config.yaml
d_mlp: 256
parallel_block: false
init_std_up: 0.0704
lr: 0.00271
beta1: 0.95
lr_head: 0.00607
schedule: "wsd"
batch_tokens: [8192, 16384, 32768, 65536]
seq_len: 512
steps: 3468
dataset: "wikipedia_en"
Each number is 128 + 32 x the weight over its row's rms, rounded and kept within 0 to 255. Layers, rows and columns count from 0. The size above them is the row's rms in percent of the matrix's.

# layer 11 MLP up, 256x96, rms 0.129, rows 59-69, columns 0-95
size [102  90  95 104  97 111 108 101  93 101 107]
[[115 153 170 162 103 123 112 163 146 151 128 140 134 191 170 190 109 158 185 119 105  61 169 168 161 131 116 134 169  96 118 158  74 120 102 142 155 120 121 111 149 145 177 148  89 107  99 107 133 118 123 111 139  68 114 110 204  59  81 136  56 190 160 132 151  96 114 116 157 122 141 176 159 111 116 129 112 163 122 103 168 169 133 104 127  58 110  93 143  66 161 128 113 136 126 116]
 [131 157 125  84 103  95 140 197 100 155 141  72 159 117 120  67 163 120 123  98 123 150  64  95 168 104 102 118 139  85  97  99 167 113 107 128 142 136  98 103 150 157 109 122 103 137 130 126 119 162 141 147 113 130 131  98 144 131 119  57  81 149 178 140  69 100 125  98 109 113 118 113 154 117  76 123 144 144 137 103  76  84 117  99 239 110 186 109 109  97 124  91 118  65 153 193]
 [150 168 124 123 157  94 178 130 125 116 113 143  98 127 176  83 115 131 162 172 110 163 148 184 113 182 176 132 157 180 120 135 100 170  98 119 149  71  80  67 132  77 137 122 151  74 150  95 129 144  86 164 143 108 109 174 140 150 117 151 141 135 120 205 170 166 117 122 168 132 123 140 208 161 143 108 130 105 149 150  48 152  73  75 131 156 122 128 150 126 101 127  81 159 113 153]
 [172 101 113 112  81 120 125 135 210  93 115 189  87 158 145  86 112 116 131 145 158  99 115 134  97  98 112 108 188 133 131 189 118 138  82 124 111 142  89  99  98 151 124 126  94 155  92 168 169 140 161 135 118 167 121 197 138 145  84  92  51 143 165 119 138 179  80 114 121 211 116  68 117 107 124 172 133 132 138 168 153  92 107  96 124 137  80 126 140 121 121 122 123  78 176 100]
 [155 134 103 135 145  97 144  77 178 103  99 158 196 111 135  36 122 103 125 151 136  76  93  69 123 120  74 111 116 119 138 158 172  77 121 121 121 115 123 225 188 137  64 144 170 149  93 129 100 175 113 158 123  89 144 135  96 115 160 150 105 118 127 197 106 100 144 161  79 160 135 107 148 130 159 163 130 140 174 123 116 132 135  98 159  83 101 102 131 126 106 127  71 100 144 120]
 [131  95  80 150 159 173 131 128 160 124 164  55 157  70 121 146 120  89  89 129 163  92  27 157  97 117 125  40 119 105  84 152 167 135 119 127 150 147  80 129 113 116 140 125 140 134 147 107 145 201 195  78 107 112  97 136 104 113  84 159 107 136  91 115 101 144 124 114 113 130 158 154  92 152 111 128 116 126 147 126 157 183 125 149 163  97  58 108 124 113  65 118 131 125  84 115]
 [132  97 121  63 118 132 142 116 173 124  92 108  89 177 132 181 113 135 119 105 171 117 134 128 183  72  63 125 137  70 125 115 135 148 105 177 136 101 118 114 115 106 182 155 115 115  99 112 132 149 102 131 166  95 159 142 173  59  82  89 120  96 138  64 110  94 130 141  70 168  91 130 131 129 117 144 142  99  96 167 109 150 104 123 136 107 139 183 122 174 169 225 139 117  65 125]
 [111 146 133 123 127 146 125 150 103  99 180 155 153 124  69 132 122 109 118 100 208 169 137  98  71 146 106 107 135 127 206 179  93 128 156 120 106  89 157 144 212  75 108 122 109 137 108 118  93 149 110 176 163 153  79 127 156  97 179 132 138 127 157 150 125  94 150 142  88 118 138 170  90 167 133 148  66 131 170  94 151 211 117 103 154  96 126 160  92 110 195 123 126 161 127 128]
 [105  88 150 107 120  50 126  72 158 120 147  82  80 120 140 170 107 143 126  92 146 156 133  93  83  96 146 169  85 141 106 139  39  94 119  72 145 109  67  82 157  78  82 148 143 101 122 110 135 150 123 118 118 119 150  87 125  92 167 144 115 142 131 150 111 111 105 108 137  85  87 184 123 154  89 118 155 183 153  95  95 114 103  58 157 143  65 120 132 132 160 136  70 117 156 126]
 [167 115 137 118 122  44  94 146 163  90 132 144 149 138 121 177  86 107 139 154  72 166 127 183 132 176 127 104  87 141 140 113 159  67 142 110 154 139 154 135 213  65 119 152 129 116 150  96 106 209 127 144 142 117 104 151 172 133 105  95 103 149 169 210 114 167 101 133 158  94 102 136 100 155 166  94 169 158 116 145 118  99 168 103 175 106 134 111 127 140  97  77 127 136 142 164]
 [130  71 155  84 141 121 130  91 166 128 126 114 123  94 105  87 194 115 103 101 111 164 159 153 171 160  90 109 149 135 113 112 118 148 168 122 130 239 123 129 109 140 112 106 133 111  46 171  80 107 118 153 139 100 125 115 202 163 108 140 144 162 124  94 150 132 141 131  80 113 164 128 112 154  48 161 193 101 134  61 141 119 127 160  73 155 153 146 148 141 139 172 134 132  98 133]]
# layer 11 MLP down (transposed), 256x96, rms 0.128, rows 59-69, columns 0-95
size [101  94  91 103 101 111 109 100  95 103 102]
[[171 125 143 148 101 161 144 104 103 114 157 121  96 129 108 205 100 139 143 125 105 185 162 148 122 180 124  68  66 120 169 134 113 177 171 110  49 103 102 135 140 165 138 136 134 152 155 115 101 138 143 146 192  87  99 118  93 136 112 114 115 139 133  73 185 170 138 128 117 146 134 107 134  87  53  76 166 120  90  93 105 163 111 112  92 102 102 135 149 114 157 111  98 195 120  61]
 [  1 132 114  59  82 123 108 219 141 187 152 124 117 124 109  88 155 158 140  63 116 149 109 171 135 137 125 153  98  97  80 165 120 120 137 101 163 127 129 151 147 144 146 100 179 153 117 115 171 128 163 116 145 215 150  78 149 141 106 119 122 109 117 137 155 107 126 151 130 127 167 119  85  85  85 147 132 129 162 152 144 113 111 119 141 163 155 127 102 157  82 172 106  93 115 112]
 [136  90 123 160 121  63 168 108 129 131  82 152 112  55 141  94 137 115 116 156 137 178 102 141 123 153 172 134  92 150 173 112 111 148  79 145 173 160 120 125 107 105 103 157  69 136  99 204 135 180 122 126  85  94  91 127 132 101 174 146 133  90 117 178 175 105 182 130 147  96 107 137 164  59  75 136 100  70  93  98 164 140 122 140 119 137  89 191 125 132 143 157 117  90 128 178]
 [ 76  92 192 125 123 124 128  90 147 169 148 121 135 120 152 165 140 159 115 115 124  61 177 118 114  76 166 144  55 114 169 133 153 119 238  94 160 120 183  68 157 112 103 149 104 103 156 114 132 135 138 138 132 113 124 121 136 135 121 126  70  87 118 116 123 144 105 128 167 126 120  96 111 165 187 170 189 126  96 121 138 205 125 155 101 118  88 125 150  99  93 156 145  82  92 108]
 [109 113  88  69 111 129 148 122 204 183 132 164 137 141 119 118 142 106 108 177 114  99 143  99 126 139 175 136 180 139 141 168 177 124 125 101 100 111 109 193 155 144 138 127 189 193 122  99  43  75 127 168 184 176 155 168 105 137 187 177 129 119 138 120 163 112  89 162 121 181 129 156 111 118 131  83 139 118 133 140 106 116  79 123 170 155 127 116 165 114 184 159 104 111  97 124]
 [ 69 124 110  89  71 136 129 215  97 151 197 149 122 118 109 149 113 120 137 123  70 149 104 110 132 126 116 133 146 139 141  60 150 127 154 119  94  79 140 149 145 142 158 107 101 130 177 135 103 117  62 193 168 168 164 125 113 148 109 113  90 115 158 205 113 156 177 183 118 109  89 144 145 174 120 128 129  82 133 173 120 174 136  91 175 146 148 118 155 119 125 166 140  88 172  82]
 [198 124 104  81 107 143 131  82 168  70 214 134 106 137 162 131 140 124 112 117 146  90 186 103  96 179  85 147 127 107 150 154 119 124 150 169  95 139  74 103 139 144 132  88 161  86 128 170 117 109  90 117 117 146 157 120  96  81 152 109  57 129  99 107 110 142 122  99 152 129 172 167 197  88 121 142  94  84 166 165  50 178 143 123 101  91 133 128 113 126 144 169 117 151 145 150]
 [147  88 108 120 143 112 145  66  79 174 105 112  46  99 157 142 119 142 172 130 150 197 117 123 124 112 182 107 152  59  70  76 163 148 134  54 172 117 122 150 178 131 135 142 112 125 175 140 181 103 169 152 156 138 130 116 143 165 121 111 108 118 167  94 117 179  61 121  92 145 146 107 115 163 128 167 124 182 100 106 128 126 109 128 109 148  91 124 168 123  68 171 113 154 115 154]
 [152  97  66 196 141 136 139 157 106  85 138  92 101  69 126  70 169 126 106 122 137 142 111 128 116 108 153 171 125 135 140 109 164 130  91 136 192 128 179 165 119 121  82 118  87  84 107 156 150  92 159 175 215 115  85 121 113 141 164 159 198  98 131 101 111 152 139 117 115 147 145 149 166 102 115  94 105 107  87 108  96 179 126 124 113 123 130 109 205 132 129 153 129 120  44 158]
 [145  52 172 119 128  88 139 121  77  56 129  78 117  58 109 101  87 110 119 159 124 164 144  71  90 132 131 104 150 140 179  88  91 111  70 163  97 128  95 115 172 139 118 134 147 147  57 161 146 162 158 109 132  44 140 136 115 122 129 108 115 101  96  61 116 151 106 121 121 163 164 117 102  70 147 148 142 126 145 132 149 154 145 136 134 148  73 108  81  72 136 157 109 125 141 164]
 [159  92 135  78 150 177  98  90 140 117 129 111 117 122 144 113 136 100 112 135 155 174 145 133 168 172 138 155  91 162 140 172 122  91 112  86 168  61  89  78  96 175 129 116 112 149 135  80  91 151 190 126  90 124 147 147 125 125 170 136 145 138 161 104 152 112 102  97 162 177 119 121  66 140 168 171 126 131 146 148 190 128 137  97  37  64 111 149 108 151 191 122 191 143 103 130]]
# layer 11 MLP gate, 256x96, rms 0.148, rows 60-70, columns 0-95
size [ 95  94 112 102 109 107  96  91  97 101  99]
[[ 93 127  70  88 105 192 129 138 119 209 140  96  73 114  97 105 109 126 141 173 114 121 108  40 142 127  82 143  83  84  81 112  95  62 153 169 154 119 105 155  95 170 129 115 107  88 162  84 143  67 104 150 145  52 170 126 155  95  92 114 119 117 172 165 165  92 111 120 140 163 127 120 141 126 126  96 143 167 146  96 126 116  91  95 157 122  93 121 118 157 105 105 117 123 145 167]
 [142 150  91  54 137 165 178 138 138 210 124 168 150 144 135 137 120 105 118 127 131  80  80 169 115 115  96  98 188  91 139 145 124 150 145 115 119 144 146 108 151 137 155 121 152  57 165  49 178  83  88  82 140  86 126 153 157 114 105 102 131 116  95 168 163 121  69 103 120 148 169 137 154 168 199  55 159 117 146 150 111 118 114 151 143  99 138 105 147  87 115 122 147 120  75 136]
 [181 111  91 113 112 103 140 151 123 132 128 166 106 123  94 112 159 100 166 177 143 132 148 129 116 147 157 161 164 155 150 130 113 113 143 156 102 125 190 176  91 135 155 110 103 151  69 129 177  83 124 203 115 126  78 136 139 152 120  75 114 155 140 150 122  98  53 139 128 181 192  70 102 132 168  70 121  84  79 185 161 143 143 157 113 154 164 108  51 137 118 119 130 128 178 130]
 [135 106 110 123 123 109 187 105 124 106 167 142 109 148 115  83 147  27  77 151 122 138 119 151 114 147 127 183 158 127 153 149 135 115 153 102 128  99 148 130 121  76  92 149 102  86 145 130 119 177 144  65 120 116 139  70  68 159 111 137  89 139 135 125 149  93 141 153 112 175 190 148 152 166 106 104 137  99  92  68  75  61 159 153 167  92 107 163 110 161  84 114 125 186  83 149]
 [152 143  58 104 119 136 105 148 104 185 127 127 159 102 106 159 155 124 118 167  98 115 131  76 116 126 171 192 136 159 214 124  94 142 147 140 120 183 110 159 161 186 172 145  94 189  77 121 135  92  91 105 117  83 129 113 130  98 112 165 143 107 134 112 129  54 140 169 147 158 173 119 150 146  94 149 121 229  93  99 131 136 180 122 162  91 143 117 114 121 138 119  87 105 145 125]
 [134 106  99 125 139 119 113 118 108 185 149 133 123 111  78 141 108  92 190 103 105  75  85 134 123 145  99 139 159 141 214 120 178  86 110 124 134 107 131 166  78 126 216 127 152 124  88 126  93 115 172 105 101 122 128 117 134 138 145 109 119  92 137 126 162  96 124 162 182 164 121 102 120 142 163  99 163  96 120 144  92 157 140 154 225 121 148  72 113 190 107 129 146 216 131 150]
 [119  60 101 177 116 142 128  96 131  96 131 133 161 142 123 126 146 135 127 110  91 114 144  99 130 154 150 110 126 124 179 107 154 138 127 104 123  67  82 178 156 108 111 141 104  89 169  88 170  87  67 128  78 159 118  63 156 109 171 134 124 149 177 154  97 186 128 123 134 159 117 159 220 218  65 118 152 114 142 142 127 134 128  60 125  95 144 107 101 124 133  74 148  91 129 153]
 [ 91 162  69 125 148 103 116 145 103  64 126 169 105 151 102 175 142 138  53 107 105 146 127  94 140 169 130 177 121 132 153 145  65 110 106 115  74 124 112 142 141  87 150 127 153 159  81  60 159 137 149  90  73  89 120  84 176 133 117 136 167  91 167 150  97 124  91 154 107 100 109 126 156 146 150 158 126 120 209 154 145  74 124 108 101 118 110  90 109 152  99 122  61 150  83  87]
 [ 89 120 109 126 134 105 178 152 161 154 158 135 168 152  73 164 131 135 158  83 135  91  89  96 114 102  46 149 116  76 162  57 134 142  90 121 136 103 140  98 101 137 114 148  46  92 148  72 146 137 141 110 173 106  58 119 105 118 158 102 129 152  96 104 122 129 138 112  91 100 134 159 127 136  95 113 175 122  89 121 130 167 213 178 138 112 148 150 111 159  60 151  94  96 106 135]
 [165 113  99 166 138 121  95  88 113 135 156 139 101 160  96 126 209 124  90 146  65 113 144 131 118 132  95 178 182 118 110 136 141 189 151 157  91 142 154 155  93 147 133 127 139  31  89 166 141 160 128 131 162  87  67  77 160 150  64  82 130 142 119 110 138 145 100  91 157 180 145 105 133 117 109  99 194  88 115 131 179 139 154 136 107  84 132  90 134 138 101 139 140  82  90 117]
 [141  71 106 140 139 111 101  71 187 124 104  77  92 102 121 121 157 166 139 144 176  89  87 112 167 119 128 118 213 140 127 107  69 123 124 130  90 106 134  92  95 127 154  98 109 103 153 170 134 148  90 158  41 103 151 134 141  64 115  65 143  92 102 183 118 116 122 160 123  99  74 122 179 108 100 130 145 197 116 132 142 124  99 110 139 143  73 117 127 153 138 130 119 149 192 156]]